config.toml
n_layer = 12
d_model = 768
n_head = 12
n_kv_head = 12
head_dim = 64
d_mlp = 3072
vocab_size = 8192
activation = "tanh_gelu"
norm = "layernorm"
norm_place = "pre"
norm_eps = 1e-06
positions = "learned"
qk_norm = false
attn_scale = 0.125
bias = "all"
tie_embeddings = true
parallel_block = false
init = "normal"
init_std_qkv = 0.0149
init_std_o = 0.00305
init_std_up = 0.0149
init_std_down = 0.00305
optimizer = "muon_variant"
lr = 0.00766
lr_mult_o = 4.0
beta1 = 0.93
lr_head = 0.00573
grad_clip = 1.0
warmup_steps = 200
schedule = "wsd"
decay_fraction = 0.721
decay_shape = "linear"
final_lr_fraction = 0.0
batch_tokens = 131072
seq_len = 512
doc_mask = false
train_tokens = 729800000
steps = 5568
dataset = "wikipedia_en"
Each number is 128 + 24 x the weight over its row's rms, rounded and kept within 0 to 255. Layers, rows and columns count from 0. Numbers have three digits each. The size before them is the row's rms in percent of the matrix's.

# layer 2 MLP down (transposed), 3072x768, rms 0.0212, rows 1224-1273, columns 576-639
092:120156126135108086156119123116152097114170161154144127132125190151143137119174160143133176187133111111157109108115138147152120143155149125088140158136097111118122139145118109150145209110139115
098:161157115152141089139149112087123120131137153097139099116108129152150135084148172088173108155143140144107121068139133151112103175140132136094141104132147164149147140092123112143123150096095087
097:144116179135142092120108165104095134141061128123133145160144141086118121082153098117120150150119116107110094162137178096133119088138095121126143125159095109143148138121129137124133107108141176
102:131124138169094127125106079113150157126123148150138121123115135141120131156139081146131120066137127178109132109061122116144106166113095155152135095120166129129111094101138091139112172134146174
099:135085131133157119121113141152149142133133151066149121169128110141160063145114149116117145149130122138118118121143123133102140110136095135143120139156140139151134111148093110133120092108153138
101:146117139164130191175141144117126144171155128112121116121083154102118125147116138086100098158146113160134109156087158105119152074066124142150139127121162133131170118120125144100148117062123086
091:119163148116150128129113182103139131112102175156143139106124153096109133143146142121131138168112092129152152127130140119089095140117107081117174108106114118129131122112109122107107089146113102
099:128109132172134107120177109078112142129144147104136141113186087121136166145113159145126164158145106180167148118142137171108123136093147160140178081122108114111132106157143094084126140112113156
099:145144129129161132084110140113150118123149131117133163096154142135100109154126125112130088100124094154086147130138142177151127131129052130084085123132143142133157125112086098136149129119101110
101:162131130150145141110118102135109134127162116086101115129108159146108139112156138142139116144122170106147091116111106131157173099122113122134093135163134124156129076135121123141143092155136171
098:124150083115130146131100096126110152104086150105142110110109131178125158154115140131134124146166124122121151125165131087111117120166121139092140139111160153134103146110107125064120105144113133
101:124142089159109103150141099108113090134126119126122168149119134088098162130106144137098137085122130136116112121168115124122151153112139107172113151106090125137132125131127112133124111127165085
101:126130151121082111099146107142116148184135091143129168115132118125128151138122108150154174171179120116140162055095124102112130122119117099122134149121121157075161117099152129117155138173104144
095:162131086105108108129135177119130139149139098109142096135140151101087156128123133145141128112133092132130134165111106111132127147188121134140160108125104075135098173111093149127091150131119076
098:076149127144143111115165137108150132094151180154131144118146139090146110103153168099145133112085125129164173126124121106139161115102125120132114137155132112119139131149126096124155143158092150
108:152119136110114129114118134176121122155152140106184135125149138111137116148122133121135165118118139120130157155139127119159105150154143154174144109132094102126109136142110131117141115107157112
097:148146132118115147109111139129172163099142160167102123124136128114080142108136112105091107113147127123125110141131113113118103138141164124174122099130157170107121079112164147169108135080104114
100:142139119108175159134153140124137134119127120123129140108159111112096157066120130143174120064122124126167181140191129091118137163123143073099075108128076082128135133115137146098117131117098109
096:117153203115139142117109132122134122134152144137135121106126109137100165108127170152106130121123127135117129100089163126098097129117159152147146177132137106106067108188102106150103140117142091
114:128123124096101148148154100129155091129169118130093134112106137157086138158129107155106143119103094114122108135103088114159146139114135137116103122160157137124108160101147156127124141176108185
102:123151103126092144136127103108106121106143100139122159138092162137134103130144125139137130139117124146113112146150083075114147176157174126162133125135128142140120149165115163128167109142132132
106:169137149109143140109156115120113157126136119177160139128162127078150131111135127119172126097092131154146107178150126133144129129105128124146135145116108164152101164181113084166135141093137110
109:096102110087146083124142082095138134121128146129147123154085133131117161160127126125166084109122128109129115131169076151167129108137124149114117144109113123116135120095103103125092181143133148
100:123143124137111097124124190130152160111128133147133142102126090129171156152081190138145133138152089135182114108096144133124141115154137114110177097095151134145169134132149197142102128104155109
093:115134133152156137123115139137133144149102145137144098135150125113099106147129141128135122160106158128103148126103124184127138115127177148130121101114115096122166110134149169101172162110115120
101:136136126133154088130126142141095095140142151149084159115171123163126131132172138122135107112163124134074150092132084124129151148154118165143154167149144119106159157073109121096200121132078135
103:147130093159057156136144096133139120106132103148102112109111153096122139096080093118103164091104137126129159111140148148112163104110145123144138164100084127127120148145185178137098130154135152
098:126138140126181106131099117111096174062149136131127133116113145139131092146158100150149141113107112146153157121128108125113171128109099064107126152142062109106112139135133121166128125161106132
106:145135143142146113154116138141145135122159148148103118161143118152139095143119126121116117098124155144129136094147147117119113137110134135135098117125129113118138143132110087145106134091110098
097:171111184158145145113187088105151102135118128137108132144095115152147098129144138123121120116133109164140156147085118154125099107101140115119122132144092152109115110130145114118130133158107144
101:111103134113107084119102125123108097121185166119120118145116135107118127105175137112162141198121115111115116120084118133133139116123106128122092105136116124109122136124129123088136097126120127
110:112122093110117073118145107103152137144113106097137109105112164111156145207110137112147135109095116100129128146123101133126172141134139126150149127105101151154134124095139128129138153149137125
098:100097136147104116165116125119096130128166133098139104143177124098137096133135134117146150091101109163122134128105134132118124145166096128134108116126106150151080108155169110035113095128126152
103:133105104123098178125148142128092134130148137134133132133120139116119117114129131135123172102140138091129127138112170129142130131154149082129131111106123124110121094173161142065132119130101081
096:117115107132161139115171105154118112123117147110054113114158184149094132120115148108152104128122101179150138093140147142078124096097142119124139125124151113111131109160120111126143116100143127
096:149152117147174128131094125113115136114119109114113080110172109083116099107115124161101114135130086155183136150125119144132150090133145126103144158147147173125135184158118119111118150121122144
099:150123152102130140126144141145115150110109094134118141105152111124149127125130101032160154094170119136135172141102113134095104125149122122088157100126082141132133118132104129136107145147124131
093:098129146141154182137150110150122122129141110131127107092122125125148153106137130161173103137116143152157141132137077150114144126087120086127162105115124137116150134119078116091136165123120136
104:136157155144112108140120131136132132155149116096147157143156109171098102109114093103126163127112154168130086142152101106147089106140068139160107119120199066100174110114169139155131094144152127
101:097163112107149131109159172150118136144133144106126123166113150122181110160135122123108088154140134110078121124113103118142130085175112123116138131099132135113047191162111128142107080137092155
099:171136144178161125157157113101109158123157085113128144142130167127096144101093108113123141130112140127120133130108122131144125159112087107117155110137135131112114157102074108100107107086138113
099:128101113154130156123103183140102086130154109101124149123137155135118136126170112122121118119137149128137143171091168106129148122103109142075141124149122119141153131103078129044130163135119159
096:142123145143134159091083146148129106118139175121094138155102151131091113155120094110114127133124147122149178137116101122126123140111117094155119163122090117149157118125086131139124053136138115
097:148129121168167144163154116138095157151134120144128123106124099133144121086113142125141106139106124141081133076147103132154131076138130146126125155108121130133163093147102123110130114144116117
101:132131095106131116155170144111161134127178097118144157113096135121131142083158125174104112133144140119122117160120135137157107118136134126133123138167112157125139118124152124120106130113109112
098:095171153099183097109149121113110150097158107123145156150155092159126059123134152146140166146118131150141127118130137111182086116104160134127148128103194148143107121108133139144126146141107141
099:130128129109125144134121096119110157150110167126143136122140157095157104119129090114102099107111107122123131120142101133164096152107152163127134100074112134191085095142117081129130098141126121
101:145125123135161129116117171120095105172151136120115151131138096141117150119156132101147132155127115054124108095180155135130130118119140140122130158151116114130075133122115121127110189120143158
101:135115109135072105091129081111141126100122117145136161136152135107115128106150114174125131164112140127170103155124124141158125096142116164088118080112138124130134128099140094146109158128170126
094:123113119113126143111121126113102144119118128111119151101148149107134081131151126121174112127097120127112126134122124096114099155110125118119145125087117152118090142098156162098146134130092110
# layer 2 MLP up, 3072x768, rms 0.0431, rows 1225-1274, columns 576-639
097:100149093155168126122092111105147141135090122149154118114091121107137109155159124137104144134121069104069127131115135092129139138149125082138119120126137108106160174124111094114112142142156138
096:100146136109135155109100095090172150097117119144097182122150126076106123140138092137121121152127177145149089175118109164074136160151173145136144159152109132127126158121094128143122136118090106
099:091158151106138135092163113141155133142114161129109144087114106143114092108145146108098112151142143170126167140090099100149150116137149148122082154122098125158159118121110124112109154119136168
102:138125127099142120157110085163116132100112119139140138141124158137106168147136110133150105143141136120097124134129124107101127125145076118115169135113108103125129145112119133157153147117062103
094:096095114093150100146131128097172125132173106125152165103146094118118149148120107169125154116149125120107142154115125162098176131099116141140115120090161102144100117106154145158143155147135137
089:129135130140116135120125098101130097121142096172140121102091112094122107063104113112145168115127112152133116116112138127093124125154142123137154159144139149062134150092170146147098140158167161
099:108156135117072102127105171132178135128133135136120080144107152135131106149142147142105138155114148158108117138150119118150147165140124126156101111127130111105121116067090161150085169093142129
101:144119121128147100181165132140146123079163122137129121133122099096090113106106125173103122122148104136081140102125109081143108105109129109119133096097164101112144110137110133108143167141179136
098:136116121148142187119091093102130128105125120139117129154137133087125077105117090095149137075102105115147115149127146127116133178121136131115113139166165152096137124161095125126137120106151114
106:129132096174059152126102138144164113123104132102113126158136111130102099114145169176145134080157164113130121131161120118178126113113099138140160067094180108126118109094138147112119147145135106
098:155074103146103136153131160103140107081139143156160094131095135115074136088090141150102175147105122117086171127165134200152136130127075152112162139124118086121149181109171150127127133151148148
103:157133127134124131144121127117125147124089129130125109132137128172106096156169146111163122156134129079129134136129132100113129128085128078132091120098108151136129132136107156123142163115090195
099:109153113134135086115127135081138153129149140141119136148149157152164098207105125136134147113155144122137118112108117158142121091076092108109104123135130160101100053131126133083124149121113128
098:103075151160151105162156117150142098136174157125092149138125165149099141123137133137156144116129135098112132164091103090097122111142136093133133093146122127092127131073106132098166129178111140
106:085151095130117158157076134149083105096094134086155146158133117123122121124115153121129141131116095079133158132120150171145083131094109113149089130126160116108118163118132101143111135145136142
097:087089119125128060148122137133148145100155146098169110127141129120121140112125102151125190136110131116125163156099114151148106129116119113137143120172116116129127100140116163138120177122150122
099:120090099082150143116106136137134145167138154161150142116139163155102140067143108190140130123149134159100155135114172150133113118127100071086210125134132138096138161125137116106143163145170123
095:151114132154152117127116124125091120114115129142130112140174135148133145130111160140122134064136141132186098116126143159141106110133132134182147100127146076114129120132135179161093148141106142
114:122138161107162099133096070130162119156109138137142149150080084125075126139157109075096155100119112149153090153159079152169109143087115141109152077164175089105110145102139131094085158159140177
103:087117117072136139136099091127097141125131099104179091147157151166126107142157110168129104059095163168139119137121112156120174147129215130059140111065131124067168125149131104152141152152113104
106:131112115123181129069134104152100124128135058126145133158151110126174131112167079087165119106108103153088116133128152126133136106133068125113163151134140153100142150114114111109088152133151144
108:128144155145100129134139110108113078108082144142124171153100107064124083117131136134098132111079097127150127101132135145158162144085151131120149099147112156122138094119135123106105127180178117
102:110103088121133125131121151176139167157110139133100160112101119088150143125142130118146154137174169151150127096118131171154138094121146146102173127141139168113148132129134146156085097088143110
097:140168142118119150082109131128088154124131149135153143163113148146120144131136078130177131142169101104149129102134156131132131168131113162135127096093131128099103132100127046127118099112083175
096:117118135112045105149139144132151134124137103117071117123126168112112104175133161143127114116146099136151134128151107148100117076159136131121152200129109139120136138126118166145113127145119113
097:105140134147131142110145100108137110136158121121115106189111135094111129098092139118075126135127116133147105151110178148165158103176138176100114150120087111185106161138108169094111108158115107
104:126153121114173148125125118131136114126141116130126106195127114117112137125129134171140153135160096148156142132153083103136117111111128117133153110169107080190135090124139174115134163166180148
106:172130106153112107154113138155192079164122128127131126133165097096120128186105152122087144093146140095151100140121127136079127097124143125137103123118105083120176175117109090091130085128131116
097:111148130170177139138077123126180105143111136137111137157125158122127097153133162104078140114174124137115107125062154116156150126156111152113138082161122131142062118104138139087154125162116111
103:080081119112144138118127122123144117168099129137127122094145146116130130132116114124125166113132099151127117149158129121155173126165172153114138120115134111144163138151172156164104151182149136
106:174152133093128126129146136128133126145135120150142158142098136112160126154162114131117186151100134122113156116101159127095174130148123154133130183088094157101117117135088156140126094107151122
100:154129176147089098151163108152151148115130123160141125115107108164110114098168129118125138114139154140151133146157134139095098117158176107159147095102103123094143145122158141137098138134101161
104:099108142087115124118111146152137147095155149134148124152094106114165140143118113132121137108169114120131121139122126116132100143110140143153097130140149133111097087106167142087101134152102119
096:149127136142115109133101084117128163156092106126140098165141140098145168119131153189096144116140119127110117127125149118153115127163116127147137092130110096159120106135149144143128119149098072
099:116102112142117115147130118149110145159124069138106168119175141088093098145119112101166115128112102143152122125135143176125187131143164104120162158123155076141133134116127114132083150155160120
097:141177087134158124144131139168123115110133086118132109140151132133150095139130155135141179118118122133132138142149123161134094151137105102102144114141148156123151116136128121069145139124141091
095:168074148132092146161120138114126140129172133157108138161099129099111112142113135114163127131107138124175129156143122119132123091157130116155155125133115108165162101160115116067107091141131122
101:055092121086141110124156133130150153082178144146132121124161134104144147110163101108148134098148118137131141107161166114143082141097113094148140132109099169111118131110167166145105185115125144
097:107118114149107163103154094119115170132112139123124127151156176102131123133130121111142129168094148129105139117085141128158150155107128124142149143085100166107096127168103109136156121131092154
100:097093170082146104128049180147135125109127169088148125134109141100136097141145133098115079101084133147129133140104130129143182112101137132155161081145101119144136133155125103141135166112146126
096:090156134121073135139165145145137137148091131131095109163149119165159122133121143101161112138146153117102141152136137135147081115146189112104160072121114139120127110134086127089151140140136142
096:101126152141142124070151107144131114126153099155175153164165112105164103144092130174096183121078147105109137143132139107136116154094125118135118111156145105126135088105144102098140147103151122
096:124119131096154122102094113113110163145159150112078115141101131124132128107187112091120121106184153153101123124100119128116123126052138153113122151082088150168144147079184115113110063134089133
101:107145129112137151128154100163146137115148162097079158131066105110123162164146128134152118153127161158093095120105117148159097134137099144140152155167100118123112118126137141085095108161096092
098:152103148126134149136161140111178125103125148147171129136145130098133102163141125147101152122118138121106091092136133115158117082101150109133182131118159109099119099125117153113118135137135111
100:123140131129089121114114161133077133160112107127119115162131162140132173104133151107136132112139115162131149102152178134129135140124129076162125123144100148082117082121162115093142143154143123
104:106143098119112132134136127131136137142131147083116137124129150125083119140185107136092111123120168154137158143113112120131180163140108056173142084140129122128145078129135120115116131083154171
101:133143108103159121122134088081132101130149143137121117100157076115119164145156121128097131129126109124150154163092156179153098132091084113119128101133168110125133115127163115147131127107134117
097:152119106111116143121126113060140144105156087093153115167164136108139134137128124118099134114156143130143104125117128183131115136156069153132130122183155096086141079128155112105132166120133122
096:122167129126130139128103148139127162133150138129119128141158134091134092191148117105068091129158107118114158140095159091115101170102138133146138122155104157134124151139126099114127142138111105